Weights of a small GPT-style language model, trained from scratch on English Wikipedia: 9 layers, vocabulary 8192.
Each number is 128 + 32 x the weight over the matrix's rms, rounded and kept within 0 to 255. Layers, rows and columns count from 0. Numbers have three digits each.

# v: layer 3 attention value, 160x160, rms 0.047, rows 139-159, columns 0-159
# o: layer 3 attention output (transposed), 160x160, rms 0.063, rows 139-159, columns 0-159
# up: layer 3 MLP up, 640x160, rms 0.0723, rows 0-21, columns 0-159
# down: layer 3 MLP down (transposed), 640x160, rms 0.0725, rows 0-20, columns 0-159
v139:104131148087151164163080100098067117151149081161113137122112122037125122072102140083145150133139175147082107132148084175097095132089197147147107084134129142151128120132075121196103135107129164150121122105114106097131145087194142108096131172122120142102067131121105115126127110097136164155161119124145143166098117129128132080061132127124079129133117159128097119105133123109131173078147136108113127107079086136134077158164111138159073135126163091167113146134151122138125154151162115
o139:145158129106121116093162123093153136119107137135080110126119175201098145189075103212124146148154096139119137108085157094115124140159155141158060165156132134124091143124183110096108112142105073138117076211156140085133125139098149135164097080096184114166150104148085129114127132117095077111062193141113134124135071123139141187141115087131165100113077171134094094132121113154107176185155112173114107170205154083150113129127108127122128103104129136117145141118134152095059049068111125
v140:132170133095106113133108144124131112092136138123121129125141079107118107141073117092157147145132090170147131121121119126189155101069147110129099148131150164142168137123102180125126083129164163120173156176088081123182086128158108133129144131162096113189126126146037095164114143135127118174109113149097155153150081114136134124157153099114120116046136089110142070129142137118140147070127130177135119114134119141079155116119129114143177113111161159127133152121120155150146148085131126
o140:153104118149131134106160054149110094134115129108102128140107178140094171156166122170080119120100162125153049098120123120068169145145184153139087132114110070075116105165175111110122193140101140125113133146193170177093105170088139094131123096082188158118111152112195130123138120102135106060182097125100097162110172160138142111111123083106092085168183163149093133145110114122144151189083074084107079131130128098173133075140108151120106159147155115118133139160113092088116139146169128
v141:157096104153139093148131098129112113085097112067156105083118163133144097124121078138190107111135149128161139119143128117159119086116141114139147130138117143121088061149129087159166176163096121096129096131106134133135079098152121144098096134124110167144120131063138136099121113141081151130119116148148099175126147095139117118111095186071101093114143077128135091095126118091082140104165155104156099140146129090151074103139135131071154097104142171159146105125111069078159135131126130
o141:116103199181127096114094139081156139120152148150121072140128132079110097109134146119109153063134083085082085167123120149145133141098108084043157117151144123103146129116092157111084140156127126108103150119113105160146160146105122163140130150112147140101110077133150141159153197161140107072084131121151136138144113106110139132148196114140067149153074170169146053153098129142160169138096072106123143176114156110050155141115089069131083159153145124108152187145135178170123092135165149
v142:182147104059129121094158150155107094072162123128141175108156118129140127097131151123109126130100187152127094122115143150091172145173145093118123193121098130131151116115146137136182156109135142115108150124085127090091193193095102104200113107120114110131136164090132128128090170145106119121129139117129146062110149119138108178111082155095110077123122179117160097172131127138118136134112127140089177148159096133070148151144109152135081138140105120122120145073120114103176114113094106
o142:085147105141152105180126118083167117189110130143161105085114225136124116108106149150124139147117066109111161104186127165189131090105156193134094133115160066091123134121080161143116101116129125110141148144179168167138082071184150077133132126146099077094161149155159086173144127103142120172105085056079123135132095132112100059072168131113143152179104121142185194121084130099163086094128117106246084164110119203145148130058163125136151175097125120149106072139105129151111128102160149
v143:114147133099105144137134133146130156116156118187095170110149092142145157048195126161126084121138109110148122070136092128114128101140110136183196151103136123096076122167168093151103114119141098113112167127101144161164151162121111120207073111154145136162133147120070183134144092146102123173110138151102109097074170120095084111133122124136160157115098199151137167129115139126112142121187133122105108194119169135120099125103121103102124114192117101125117193097137183134142155110142147
o143:110130156121132124112178120136169179141131142177166139117108154182170117142138161146162139104135100159122191126176153124135110135106113098122071125165049105120151129070079150082201114104120119153193137148112101180016093063116097121062187103167104125122150087128151134139106206090151168149101102142144123084102077106125133169204072116126181129135182151081130083171149118152156130185105133124157137045149058168143121100150114187138150162113124110194115097115118130139139141067078121
v144:126090121158130165146137107173156162087137192076124125098164149138153130083153147177132115141119137092104121148125150129129137142122188085128083121108161098167139137150176121167089114151112096102129145126142104181151138174131093151089095166085127146136120096077100124131129189121118144152094159150184173120145149091143144138143125081114137097165092146129124099169158078127170110107176126132123172112106126105102103102204070121121136171129084108132114136168194139145163146134183144
o144:150221150091132087131134191156124093178145089145159123168068136199121106191052103121149155116164157150069136158131115094164131047067130124107149098176142145147161132144081169071181162125130117084131134127091152123088149128142168185076145071168166151137121172140120122201147107083134113132090090121082092153081123200080176125100154109125123142071195080153098101163111174103089144130125166105108130138103119127163095143089117164165162124144136096147170130095089122066182063097138144
v145:133149160108155087082130090110105093171189128160103129124146148116091140132153136104071155101135083146169190164144129116120172123116122086117141132167105088199149120129115128133112105095125155130132166114123152128098157172139107158091122105122180125150158154190193162119209122111171140148103137131163139166111157097134148095131138231141122156140225106113142093146105102085127118138121161102102112145096127171168138113142124117188186130093123161122116128182159139142145176107142132
o145:122123120152100134171153190151137207070124125092204128089130110120201129103111096113131153058139151082079131148086194144153152107091136182142209073081160171144111105077132128141168157148136114073121126105160135120152119081053151141105100141124068170172130142087149166177069154180096196068073140107123173122161143149122122112163099092149112130141064171111149174092128114156075076172059204132134099126154184088098162130108090192134104148153114087154152150128111137112180100177145094
v146:172149117174095134131077091159126119112143133101152121124181176052146134141139133085124129118164122133077132146126135103098163121108116085137110133110116139153106147123146080129101108184121103106127181099102149099130146136083164108107132121077148111109171116139136124058125078138154143159145110091163164134097089097121091130156125107114116163098103178089129135153127104078085105121094130111171147081088204124143100121129106099157151154080067174176109140135085129143131119163068100
o146:123101151105130083117218140075110116074120110149096146116097093199057141063108084159127112135154145106156167092107097112221154156128178168138143076095099148131114102119079161139122188135130173092081135113171133120171120145158119139070143098114087179148084111048082055178176124082139124121122109151072134114147165128086141134096093078099085162131092061120117134112178146134111156152199088139072137114172122131097163105116137155141151138190167070095192119103171157136099126117177090
v147:077139147143132126106168141177142189113133102121154177175114103102158170128151135133075139105117112148100100135163141141094169150174140143150174147157087099157125138154080156110143062114125168168138081132114124135119108145163133098119124061170165115101170112065144128162169139175109116107154098132183154112111100140171123136167163140145150104087141123184103095150142129163116097154180120119120115118142116154105067139163132121133118149150150113127161127119093159168160110084100119
o147:141095116133120078190083079115131085144115086111182149116131145143109105155184137166181129013091089121126178089120103106105129098105075115149150148075165156073104135139156113127157127161114075109164126059122060159153103133093162203131122225121132153149088169219117127079095121082146112143089168128119124108148128091101175106155122131138119106198104133141135167138085139101064108138137180116158144118113129091187116200095159137118143169110104108158092155091155175062107179205130143
v148:110102113082150102152098076119177115133148181091188117109161145152168156151156119161140093144151137138134134116115153095109084110093128145126163141113124071085165134148115126090141173107082123155131114046127130124100085148137095120135095111153126114087111131134121143108149154131131129137072080117150134128098137129116132145099128132149172141144175170119166160091153163120100111165134124073151118140161135160119155167151097126095127138123082114116097125083154165117092078094064126
o148:130162159167105111181172148137086177094145098212114165087120079066077090112108104067145137124134142083143160146161196141129068126157112086159118106203140157145085111144150133164114122141083113144143163142110082114128165060107201149067177134128067105145141123138135116159084038150186105198160183121121159154122107132094143112125110099150102114171092084107130123221086150147133066090139177127165096119075074087112104148131097160138149098153132143137128113136115132160128169149148160
v149:184165105069137116160139114178131139152092138104129093193153106119143155121168116106146152134112192125168133079125138098135120077128124168150182108144136095173142106188117112098129109065073106151114134111117159123177154124120175114091116116134142152131135133098168127115117147164160164131122155144132110081146144151124148164138142088139115126132180171080140168133122086159179104108111083164134141157145121140076143150135096124129092124115095172124141114096132143145120148144117138
o149:104094189198144171119111184136126121118169066152128126098127125151175082117139112135101093170187126078147093131175166211113146159146115072096123078141099127057171142089154160106099126094160089117145126121161087093170127119149140138206147099080108197090146119178071106161118089161056065177153079118106126133141133118122123145099104150170130190120149095186150127157138140090114084140132181081155116089074116106151140076141143133144101128126144132147152212118149187133113184072104158
v150:076115116145111132118175161119143145119114116137168170100114119204152119099112131140081127094134119153122169122183132147144129107079073048126139164119113142157098161089137115111144121171130147122089107084135180146105128164074139073156177131122155127103162156135100169068159157160135134076114114152062141099104091153115157171159151163144115113145162134162139181175109155160145168187092104129112151128099084172136105143115153082108111145103125184095080090096230124154166129135110149
o150:124110118122126143113086096065097109152179096097108114111118091057146120129152156116134077153153130095095225155117115114112110153077090186154134165099160134114115131101094096175104144031120167110174097146148080144138120078146025185110104129171130121114128158118193152123125127124169099163112098064130156162135188082133110077139115173122077093169170146100150121100116156118162057103131140125182116159168151129069175101122135099161115098075126098149143132174011164158103178124157144
v151:115135131151095159129160113102118128138126105087118115176140151105128144128112108140149148149099114129162068103119098099110118112100215132108097195130134130163110124078188146152150110112112171132097127169184125133135111137125122129119139156118136140164172061159162109119126104147186134123081122142119146122139142134057080165112106110120136116065134080108117145084134104129141117121127135168111119117121161147160093068123162094098083097109129073124115108129112148082127097122116152
o151:144136114101148082127108172120154118177148120168185072126104130139172149155109185113088079113105154111116183198158100142140137168212146190147129111103131110076166121153105109080099112144170093101200173087051128107146157137122123149122120097168126117107128129088094109075153171124060150097189090163087113128070119121200199130144182112075133095165170113162085133116106184168149163079114175132095124098152057140159166189096141144117120118140124204167156103129109081170055129119165096
v152:150147149117112073112100181108103106166115101060101124113094121158076117126091123114147148118102118117094094159131089106102186152101122160118120108175150097123116138152174141169119109128183122118102144161173160100187149138110143147102116162188098149156129113115121164187109110115084145100167116128117151137104126143131151179094132071111160104089051153156113096117135138135108118135095163074122113126149193123136080131084095130149181134147109108160122082159114064141156135124149094
o152:089117127118161152111123168139118099134133150167141116131120129164147165146133177173081163128124138144137103094148124171110098085127122086162054099047121145133167097146101069089083110205134163101138179136089137140069154149195116146122079140095161131124107141136085152156145109091121180112070142082155140129111149083166073098156153191131143137082170095108109178076086120072127214113138120126091146155138114109113129094161151168185090171118147167085127149145142118075143120163118124
v153:184125114096157106076112109108177112152136069152132115168157122165125100068141132133072111147112109140127122121176156084079171072106143145103081132165169112185122171124072108091136064149162124153116095134104149155117083113133149168142098066142131132118168123145146086156125111113161144133150093060159157145148117119102095136146143168123162099109133160118151073135135125148138159141099150119131123122113166152160091109071141168088118159150140176110103150123101114149193138144135146
o153:125091168167162097231123141128049162105105131114150132084114138124179146166094164119132117063139115120148165184123071128133074174091124187163153076102084080106144077123193121138086189130100126106058100058159117113170095136103097144158129117147071161118121127175078141148162123105146175103073137176124160078149166130106080074140205067139087150133184115104114196097139157074108120114096145131170197165146133078176162122186158107155145134156119109176143096143137145059070110112111163
v154:120126123120118146128152138136153145115105097108140143143103153122197100159105156150130163121132164167124113149137128147176126129145151175110136112163103157134105116117155094115101127099148086124127126137116149157094081153143107100123140116153115098135159126166121084133130160134148141081162151191141113108147099179133105146157108123084084173153142226176131110136199151150173160122175108131158144170136113145143143086123173124140092132107090093142101170092102184129125141120118153
o154:103085134097146156121132132139122118184121177162187068123112154153102147087147164092157165150080112084145157150152134060125104164123155106072157207128184091160150152151162156130124144171107124144114100137097156077182167081132096108100143137141157181091129147073117156075166149156124158154131064045074125111119196065145155125182169135176122102154118099048113104150059129094074157128136129141152111104111168138198075198117066109116137113118116216100125105138110157098107155111131102
v155:128073149150134088129127128117074165163100145072102141098168113142126093118135125122150131088136081138161176177128179092185180145130107105104125159076132136163182132082091124129135115067144100120147125103084143103123093153144138134112121148147070162103151114156114150097122145058115067129156134136122139133083108116140148140142079127152110138168101148134144155140105101128130113142120120148135100136111141145127086109136114100159143128165144116056132139093162112108146151166137111
o155:118116188157130151098118096168175078054124118149123101131098120147094132136100160161045106167154166179116133143102062097101126124090154104143124063137115174142078169135149139074108154132137155156122200166144122175178182097118099125095095106132169145107163241063153094172130141178147169146104119062117076084130153069094100126097189159079172094117163151148096079150139131210155086113104151156106121110170151141127146103147118127118176138105074124115085130128135138139158133141185147
v156:143135175176088154152158137155117144103159154176147153129143123114107104083102170164115138175105096118166159145138146108123120149159129113151152136102102121140155129083115157103102143144089138073133118112124147150124123134170146089145112110162086182099178080103136111115140127099170196129104122137089074102144154149135109144104140129151135088167124204142143125156141187131093113150135115090130112133097127143147122158154156149126097094109179113132092097149119119189128103197110108
o156:133099076118164162107119149147166066107102125121101120109159124143189108160100108122129108068123166087137142110136132121124153108143129172140137222109193079147127120076187114140148140065156112136152137097132125156096133111135083137144125189109118124153129145139118130195170165161158053125136093144121178099123083050080111092123142183142160106126139085101091162127056137178175149122158171148130160123132055165045148133099069127087170103130157167122117119114151120099150126060148162
v157:149114116131103118104119096153133155153082129097160157073095171155150115105107156103141134104119142131099104105105106133099112096109102121128120120141123147141121140127096176117088096108127140118151128091159105132130135080114155158092173102138138092146178125154153159148111096144143130097129124128146118114120131136119117126163155093091100131123108149098135121109114161074149116084121101148073113130135157116181127129143122140118130142107137101114166132110129110084184133119180127
o157:117113148147140086125121107096104130094128091132108114166116070108099139157189075160083158118118115127168140115102039159151109133133200135098147126131082146093129074149134111139142128155085117132129113146147143084130102123177153101139105136068167172116108135095095103110133133097059116149096134055104137143098114122148142086099110185169175129088148100201116114126125092176144124123122156160153097090164101091094107098138126096151123071130140192176149137128118116157056128152068132
v158:129118151141077081136093149138166143115115122117160143133131079127131135106106130169121144071174175157174134113092131117158102105132113077149100137125112098130097116117111093067155101100126119109110128124108157127153144125107120172163099112134104062117148141165111132102112132136098140119144094095121121171124138079120145111118143108103119127021085143133151127132130128095177146122100147180086113170127137081120123184117147105137110115123140141123102128156110112158093133119086126
o158:097112080092146128097164071154116150149151135142075123152073177151145119123145064131110093181062121095064090128132181138169117128083106190153166147136104129084110135131168112162073094202052114158116157138150110109104143124124163069126146129136162164086147143118136135117158135122184114149149140173145163075112137141152106075132122158125153166166202107132067202153143117119091075119109111064174143134149155106108148037181108118155181053165083115168146117122125154126166177167140123
v159:141139142094145160115169107092138153105092151119098171167134157114101117148097100126117112131147110163144188112098144138164137121101146122139110163158090122092116126150114158151126118144105073114124156157152118173152164057135087135178076167167130140137144103137101064145137146133144159176107096168136155129155160142122125129156108162154177122155196082136164178142162139100155131160156116115089144107139096142132192140130102118168129160170104116082127166119125118146145123177128174
o159:113148135082146123192119154154106110126160080128153123087110150166131054096174149112124145137139145121061063179202130175052074158122148090120167102135140109170177128101108077070243162060170114120107079102093129170179066109070128149082136085139124166150164113171114190112070185137146074144190134109058127078103118109177160120125126137125108104122131168113126066133130118151136139117103113105177128150112185105085107129143097129127073069134117182148154125172180069116190097151108102
up0:136080109120113083147133116139116153141113144078156118148126101117115160158169052097096086150093122171161097116141109101183115154125098146103139110174131133055143119159132145067161142138112116087158084136079148138113154113111103152098125107136061117121072059111178061139162050065155123138159113133167107128124135128087122109067086093148106132110104125131161090171145115081092104162158121123116113150102081128162110119113084084161151143048122083133164073116047107150135133110156096
down0:115161099139179164102152134137131140088091093099139164098071135159097161162110115135145146141157103123098115098109129108170110114110146091114122150117146142112120130119135146107052122149146109058107155104168095100149149133157106125171121091136126129126112163199093110155127094146095138096109092162112106167109096069131132146114131130084157096123094176064087133124099123126135071154075108172103107088152073111089169108151130139164100136165127146145136118106151149092059124149136161
up1:089196108081171089115165081117140160104188125093049178149104084064154174113128128104103144119134122141145110096078124144155176063171182167156167141108132152098058138118123094127139132216082068095154181103101119108185164149068163095131125135119108147177106144192143155149088116063176158168106098128177133153168094103139096079093149101102140091166187085129156107174124115140094102130148118131077107133165186101157140109162114132194122150136053130165145193083079146123161116151136099
down1:125144076116146188101113183138050093121109155187159121170111146150150091227136127149142141159105118157090166059128194065133122149181160137139135077098135113116056099123143118132137079141099177148100066190113186170153147097107080106113151100166162161097202102076146170115192127233178138065132116114109171163173131107145144067147126155160120093194181122136087119119126093157129162134196159164192138151128125120105095123146110099139121190132051131162167157101063074058139040012075166
up2:146095121145135078144113076145075131092105108141090167113136114111063149095112116105186067058055133149103116195151144080104087072120150147170120132173162172131095112132130165118057140175103112125062104146150047080071091100136125094116137138106148173098100148121124057092129089145078072084114155063136165155059180149116123102171119141103052100131152118100069116179167149105139069141066095112130045094126123113088126116110176091156079127122143135127059121160134163138069116077104128
down2:109129140095111155106108162120129131095110133091134086127107122127126109147128150105070162163147139099103112094104131177145113131095085123097113128112115091124108105117083095128205118111123132120152117103094174141119163135120140135122123111120157149156143078141132170108118153109154158171123103140103059115155104087095101102098130135113136131116126131151168097104085098125119159130159102126106149147104131127154134116158090116114115149095118138142186127075117095121202101145131140
up3:114092138100091117180109105131120164114132153083153149149129052108072157082112128059162127088098047152143090124132101121143118158167124091118126121145129181157153083108098134145078090033116109139097144089137092098137144105119139039117036112178141115073145105099078080134138101097147072145172171101048068109098145110072111103063144082129107151123158107140130112099166121093097124146140110040175125082080089137078175154108110076066043102122140060060135124073101137126103128092095100
down3:162153092145204101062121105125120076135105123130075131114133137079078095156143137166144119153100161137126082093115123125144143092057110162132135166132120100136117145126159161105097146097099133079154124141093183125100110173148106152127113140091109150124150108098140096156116112126142133129088091139124136147139106120113133135126089119090130060127093099120120103150122075144149100144118134122121110183191097110135113079157127134155134083108070147145060175151139143146106121102090172
up4:126099157105112079104072052102126132126076142148102096091108061130156125111127127098109126109111176130121043105079097162128122135117144137143120104122098153086171133110152106127118134185126159078075127095104098103095090097159172129128117160086105134118125145107157123090076077135144161126136138090109114168101130106119125132077059158190116134120175097124086209119147072142165123125131123144129129134133141160080105141079113075085097099117159110134092060122093171118115155145099094
down4:083143140145118125166157175092123107128146118081144153142104160132125118143094151122111145086127138133137148154172114102124081168126147128130155098145135158163106102116106119096077117121118130139149129138119149148147114124101067172122124100072113086109103130171148142096092117112129115112097104147122110093109162146166121075141109062081178158152109146138166125112075165118114169091106130099104099154189101094183128128126085171102070133080126119112178139080116127186148145123107141
up5:105156178157117074080115116136143078128100107158122094146100146103113139207096156150139133137174111078091135140071092133158140136162164143151125157030160161137133116147167174185150163148170083161146121075149179160076071138116182080068176157087125185104142098151134095196184135186043165128185171124169161109115175099095123131142186113135124157099105140132105125116143184135145152130078090171135140145113055123143087111100190215161152108139063145112120086130145109180151070178075118
down5:139094173086077130132131129101119204084089144130129190127056108161119152020180093112121109131194114143113118120123165145125124045113123096137119103100110180196098109073049114111177135156121086100097163143104156144127184142134142186182139095160160070129042151100134134141131141088129137138129160167154094134164171121105176110061234150154160142151137116103138172163086113120165108070110154120130148060188152031110105112182129060119116128064190103161139095091145146099112081154073151
up6:123089086108132087082071128178143148139140071160104149084082147090201113123085070113107130149097128133137139125142129167159142098127146124149101077093166134104117055075093087179088124098071157169108129036150103139141101078156103104130155147142089123136159139126131113146136099131145109152064088151082083095163162114074059097109186182099157100092177130116115176119087161102129170115119095115166186152173175162143137144067120187137100149114083153129126090107077137118103137104112134
down6:094120171128089141136123112138191131143123151122161154101128107142141117113135082170188169107082160199106103101117125124124176144179119170002099101104149201107168120161111140149142115145165135092108186155126126149144092089136255172102154127187156113078091110080182100113095144173151091090105093172135146082101132174138143093136139067180140126137129098140067162144137144123099169112102140106107136164125159110128118087132141142142064099046105147037171163087122140141136165148163108
up7:120158118104137070145125079133105154179112058142166100149107149078093113075100147130091079116124076131052089125182129150133063123109101137119124160160125082110128131104175172196101119064140113107157158096090087127139068059095104142128168104081073107128113091140162151139090150124107120066113111118134096135147119137136123154098129145092058143179098086086111128124064099114173103126144131129101156164111147130144150144117105150116080131123049173122118083128109091086113028122053149
down7:085126147184140124117168114185103063107121096130123161165128151127130150182151098171174151142127152142184098138071110113110166098119077185092111164140076151132110140176147120188148151123067097028138097100130183144131154157140120105160107142148153155162092155156112133114163121135128101068094159122086137174116090167166128076114131137112050119157121126067121164078176152154105131155111128158130083095131152131132114093159125202156153157152169187132087072128158107102022112118141107
up8:086086132128097124140094137136163124096113137133119157092154119080171109123107092133129130103129141136082111151105123116137117111090091117126113122183165122126156145111126112124151081156111155162184109132102145177134117119172112095139151179084130182113093073149117155145097144157173071125133130155143142144117138079128111084186191160124163110085134114140121151142179185109192103129137120161130203185157122130131149146077078108117119133148132142147148106112156110168126106138084084
down8:185137098152127113140120072153064108176101159164104119117181089147105133145090117075164169144195115205149207174134098107113129083106107118122128077118084106093118156153090091097172153123109174149176170110143103135175114098151125166113106086098145057061129167106124137135071129153102131140104154056165116146128173116091150110143162059179132102114103110106154098137194120108070087168101138116157187169144125145138104087121142099116158114093126100127112107160100149149073196077112101
up9:143146147156070135117127212157150175124121151157170126159088159085083153138143146109096142137105107095171130125119155141111096139081120093133122126115134142077102140120156147123081139132140205120121142163101167151087120101125149147110159085187099120105104091182097108143174178137095143144159107155135082127149153170159125103181125144097150183181159085123176061142186162115167121045161117189088132130186143120115107136157108158120144184147127168114172112114146104124175155123096122
down9:147150134153176096083106159069168127110131164157111134084119112100150129090149096141146085087083133121145150107145154122053133176161052129132128138156124096135132089150151095134169131152136136081135092135075145166159147154090054115156106184159159091148041171132082076107051152187185098157090166089123158112080187127102168139158165058162067069171102151117081147124101132140124164124129089146165113124109127100217118117162091169161117110141106149087107133111111182146146143125139090
up10:075158167202069059122118132145112088090133087148112108135145141111058099150153119124161156106086097160139046106092157127083075104064143155135153095090172102114168073133142114126110116151097135117117174114135100185117092115158141093072145156155100066185118072194126135127147137064110110123197081174151162133154114150153181183072123114123140105155109124091103172101122092125122162130109083135181116128111138203151110109066081176151136099078141171178152117071117189126113151105112182
down10:179127195096163069109146134165074148177065064126109089159102112099119099124130179136124055136123176188099223126116148188148084106102203201062101112134118126099168085206060209096194127062184106105113145189141163147130151141166116148125086149106148126184148133101133173073133144156210131129154127164101170147117054147117131114134169126145156127194126079072155119129104188150154144164098110117155162161136101114107098190163128164108096179093149185101124132102089031051110116167176118
up11:099153121164051094110151168125170112120178170090100106095124127084132130145127162123185071160090093090125101115092182132133104084127177081166171146108173147107108116136056094124133056153063114087121110104115103071051126141096099116085117168159150109145188135136138082108049104164120140116070212155122068110120165113181150119174132151064131094094120047155075133124135150159130162111122147117174104155151111125155149190125062121148133113061129124150161121171113152203154149118138113
down11:121054153073111095118162088098130157115203112127071114058133109132113133169104139094094113082122088088074099169150123042155088167153124159121087110137082085172106098147079092099068126119170105111123110114193088087155133088085133142104104073161129154093131116149114138142126172092138151150144104084167206153107105143144050102118085114086155115137148120158133080106172129128130155114114058157144149110100168126106148142129118114130074135180147080084134124063138120092143171115104087
up12:079125156145105114119128105136153052148151190168134078181130113156134057149134130176116083173128078144160095141066119126154134158142146145102169156119124096148174095080140133159173120109145121092098140110089103188139104162172119148121123123153137108091088131157149113111148153076104105215088126115130140064182180075102100101164214083072106148094164089181180152126140170123097127083085137212097163136115135094153140093074083198132140179112109142139143171146152131138176104177156127
down12:155141220167078178090129154111134163117129146144113058116134122191094112108088141161075165184129135095127131107087076130200116155131127162099129091154152114107110104138092129129108125121179051109133134139124147135057046148000142156106082131067130159132124082112119147108225143139112150082077153106116051133139114175154139105134177115093133125195068122184124203075117110157119197214140181100133163131117184149150154155092208129175219162167154074074139123051177109070087162103150191
up13:161084135171147096162096127144080091183167126135192142087123107082100108138121095078057070131130123145150133099115093179169167138068128122072177203130108141142089104167203126131087196137159129139129141064125142158101135149099100113086127137108140093111102084124166117142162152114113210076101148145115128077180083155133107099135129059104098125128076107185168154200158093134138108073154123112081113106152076122109151128120133142098177153157081134173155156158121192148084131142158149
down13:126140175141081141130142063116136091096142146078126110138141135115125161145145142102154149140178113118100100135120158108069096126128141141141082090145127171117116125081041128159166101121127109101127145176105118151117185150133124102164158133106109132148149156085151120173119067093162093162125115107116171139075161142112177124154133135110170159138173092032100138091118158132148137173105078073141124045105125141171118113162129134119105141096098133183101168108188112140080119123162137
up14:130113202165104098105137114143151108142084108039200102173088128091188166123122125168132079095137160143072084126146116127107117076154108157168162202144165141081159109151137143089129114092158097078084133108152157168051069141109092125163169137107122084102079126130195176126139133059115094145097054111133093067095131095082150124099159088119095111132130162124082135139123172105073070111114105128049112136107152088110155128117124164150119220111116106128160155131183172110085130133110092
down14:183084152179122185109179092125106175038165135224154104102143146076130115120154114198174044114140161096083103148194125125116100139145134130134153184101051207106150088081134130188113079154098101108126154077187154183129113082129134115168125111144108130147184055106099123079164117107159101067144098147129130112167135142165130113151138124157044157148115165127177162140177045137094198116163088121084129191142164160170140147238219146186148125221116056053126088115093121178170152126115131
up15:130182069126101112116099123154122153106174171093165146070119144172091149119080081129180175104123156120131127119156057128117139051106144061106147130131132098100126139099180104160055122152102156149090154105111088150115138168184153138121107180134133122083090116119147111082136085134137116106115111135127136088130113092184166164112139145095076186121140101068125112150120141183178113125100129125110086074109144153159146127127148113114081090139156152105171099111102163118096137137091096
down15:109068121110088138136090145135168171156117104137115144170169109182122146130173113106153081188118113124156102101136168112132130132143104125173133105116120129101128168143133160169163102150133130148113054149129126074083156165094147116130110109197090100176100105135139143162071074176127135168105176066178174147146110094157124115141099069199132090084118148174160103153081106127068161116113153148101109150139134139150080134154178165085162136138154148154099080154142120134177158108122098
up16:151090103079084119116128150123160125074154104096158082142163154163191147080180086054083103135086175115114157084149136127114123144153163107128202092156116125054098137108079120112144137104107144095103111159152074138185125085128099179159110098103089195166163143140147123098154081084150099134117129130073142156149144150137144114149121157153134135092124180068112146084175173078117095122189076082104131157112136089116189079105107230128079106157148139118153118091098133058102132168070060
down16:157150144171176133109124098142139132126137142153076134105126104169098116083098138189170166083140170101156103190161093108138120097101144135125066155120137127132188108073112121108183080107111101172098137159089137118116108147115078182091138113139144111160124101125068190185116092120114166139127083129114122077084107089165135155131135143183159119115127131135175136110157133126104153108085093117120135091088096150110124144114177094115197167119163134145117121154134092134069121119190124
up17:119116109029117189164090079099090124102181162140126126082153135142165128094146105078066129136106157071130127088165073132098116078152174069125159144135097154154149154148143133088155134122135091100125142168099177101128143096160109125129144148099136210168151153119118150098130131121158181100100114097136163089091142132151086121171115155122120086127107090146135089110121087122151141142133071161140061087196156110083163153097158127206089090187143124135175154083172125160154128144153161
down17:105176160123191150100078205156162119165120190123112109127157116075152105121202093124165097106147084201078133009128149137129127108111160182161113188145164057103171145107207139129110130090131124175159126104081135074119230141116075147130130121077100134071119091134129140089154155100097141156101123169104064153094157113092123060121198101142094194128127123081029119142149156120149087064103092085134177092187121194140166127116121098132150022100139105110085168124088099107127114129103161
up18:087173087150186139168142139150146089186134109168107076101122133165130113170144125138120138091110110139192183096147084162081130108150133187100134122133155132047148142101103111150131112105155081118143105108131139103157127099166139112162140153128099074096129122112149101131142094121082131120194070113166180145119139100181178121112156108141128159120096168159149167133147146144108106154136178142072160145146090091133113140121115164133106068138202130087176112122146181069131167158149105
down18:168099115171156092066078138105140148058123162045142136116157152072114139101116164144141137118128151121131122152107113138059144163135098089097155145070128149124125144183131106099176146115103187148163164098085134166150103167110115145076153128146136212087125149124073134191132170065145143178074149158097078133115167175111122145166076114090133073116187100149096126131125073141136198127114062114192104155140092149122098115167136078129173090134114166122091160119132059184139147069104167
up19:121084136128165105097185099064147208012146090100155124141082125175157102123050131187153140162105156122127069187134120117086161168185080146099136056105121096079114072083079143122112123197186127163126155156118057155094085117179147155135082112139115147082145112163129085183137105101079138141149127099065135170116122085116105145144143109140114130127113127104110129124098163138166137093139105136165151137176177075071151166122145172174111105116116121127145127165119108076151127156067159
down19:188184156096103153141101184140116162084111149114100130106167127105134142115137203127080184156115047117110103169095098121123112158154101157169168171166100148154134118140136147127127106102075086164151141138112138113188117155137152122139075142111157130151112195091123115140053105122128118103123153132159127072166095121119106116134143166153187124108116177087217087119092138113117162105100145109128142089107100098209118082110111164166053130082198097117117125102129144081090113121124136
up20:145114146127108191157105113143148094116147128117095136098183114144104082042114094113111202154078115173088176152078105141154195101095151140119129127087106132208138156085162115158144157123114089171132147131137128125115149131102117081115061127122154144093094134115102135158100138110131168092138141114120154171145102144026135076132102104136094084178109156134168092147125159140110166095157119125035085165058111182115095101091076089053147105167131111120111125137141077148129119160143058
down20:113141169196061081133123175153168082189072118124192170128139117139111151122168099175147091086148091135157156181083154186102103114111159078114104111087120165122097128168137128108145144119096125127165143155158130135155175111146204082220141104148126157157151151118163123132136144115166157143113107083050173099171120166103173182140178129083111126148139171193120101118062113200133186147058138087144110124127193114111138117112139108104135149157117138095122127143074114067167130105078149
up21:172114196125147140130121129139117138097145241128115031080194083163098080143068132134036086172109107111074144120134127147069169150100115062133181205094143088160147167125108125112213125202102076122105114149125137093047110157092151124187150066126123094117100144129101187157137081170121084109122093128073111110086167126177124046138125132100145127133105183152132111106092124142140137146105105138153178158059141127139171111131079109175161150156105103119127159174134126105122125153172094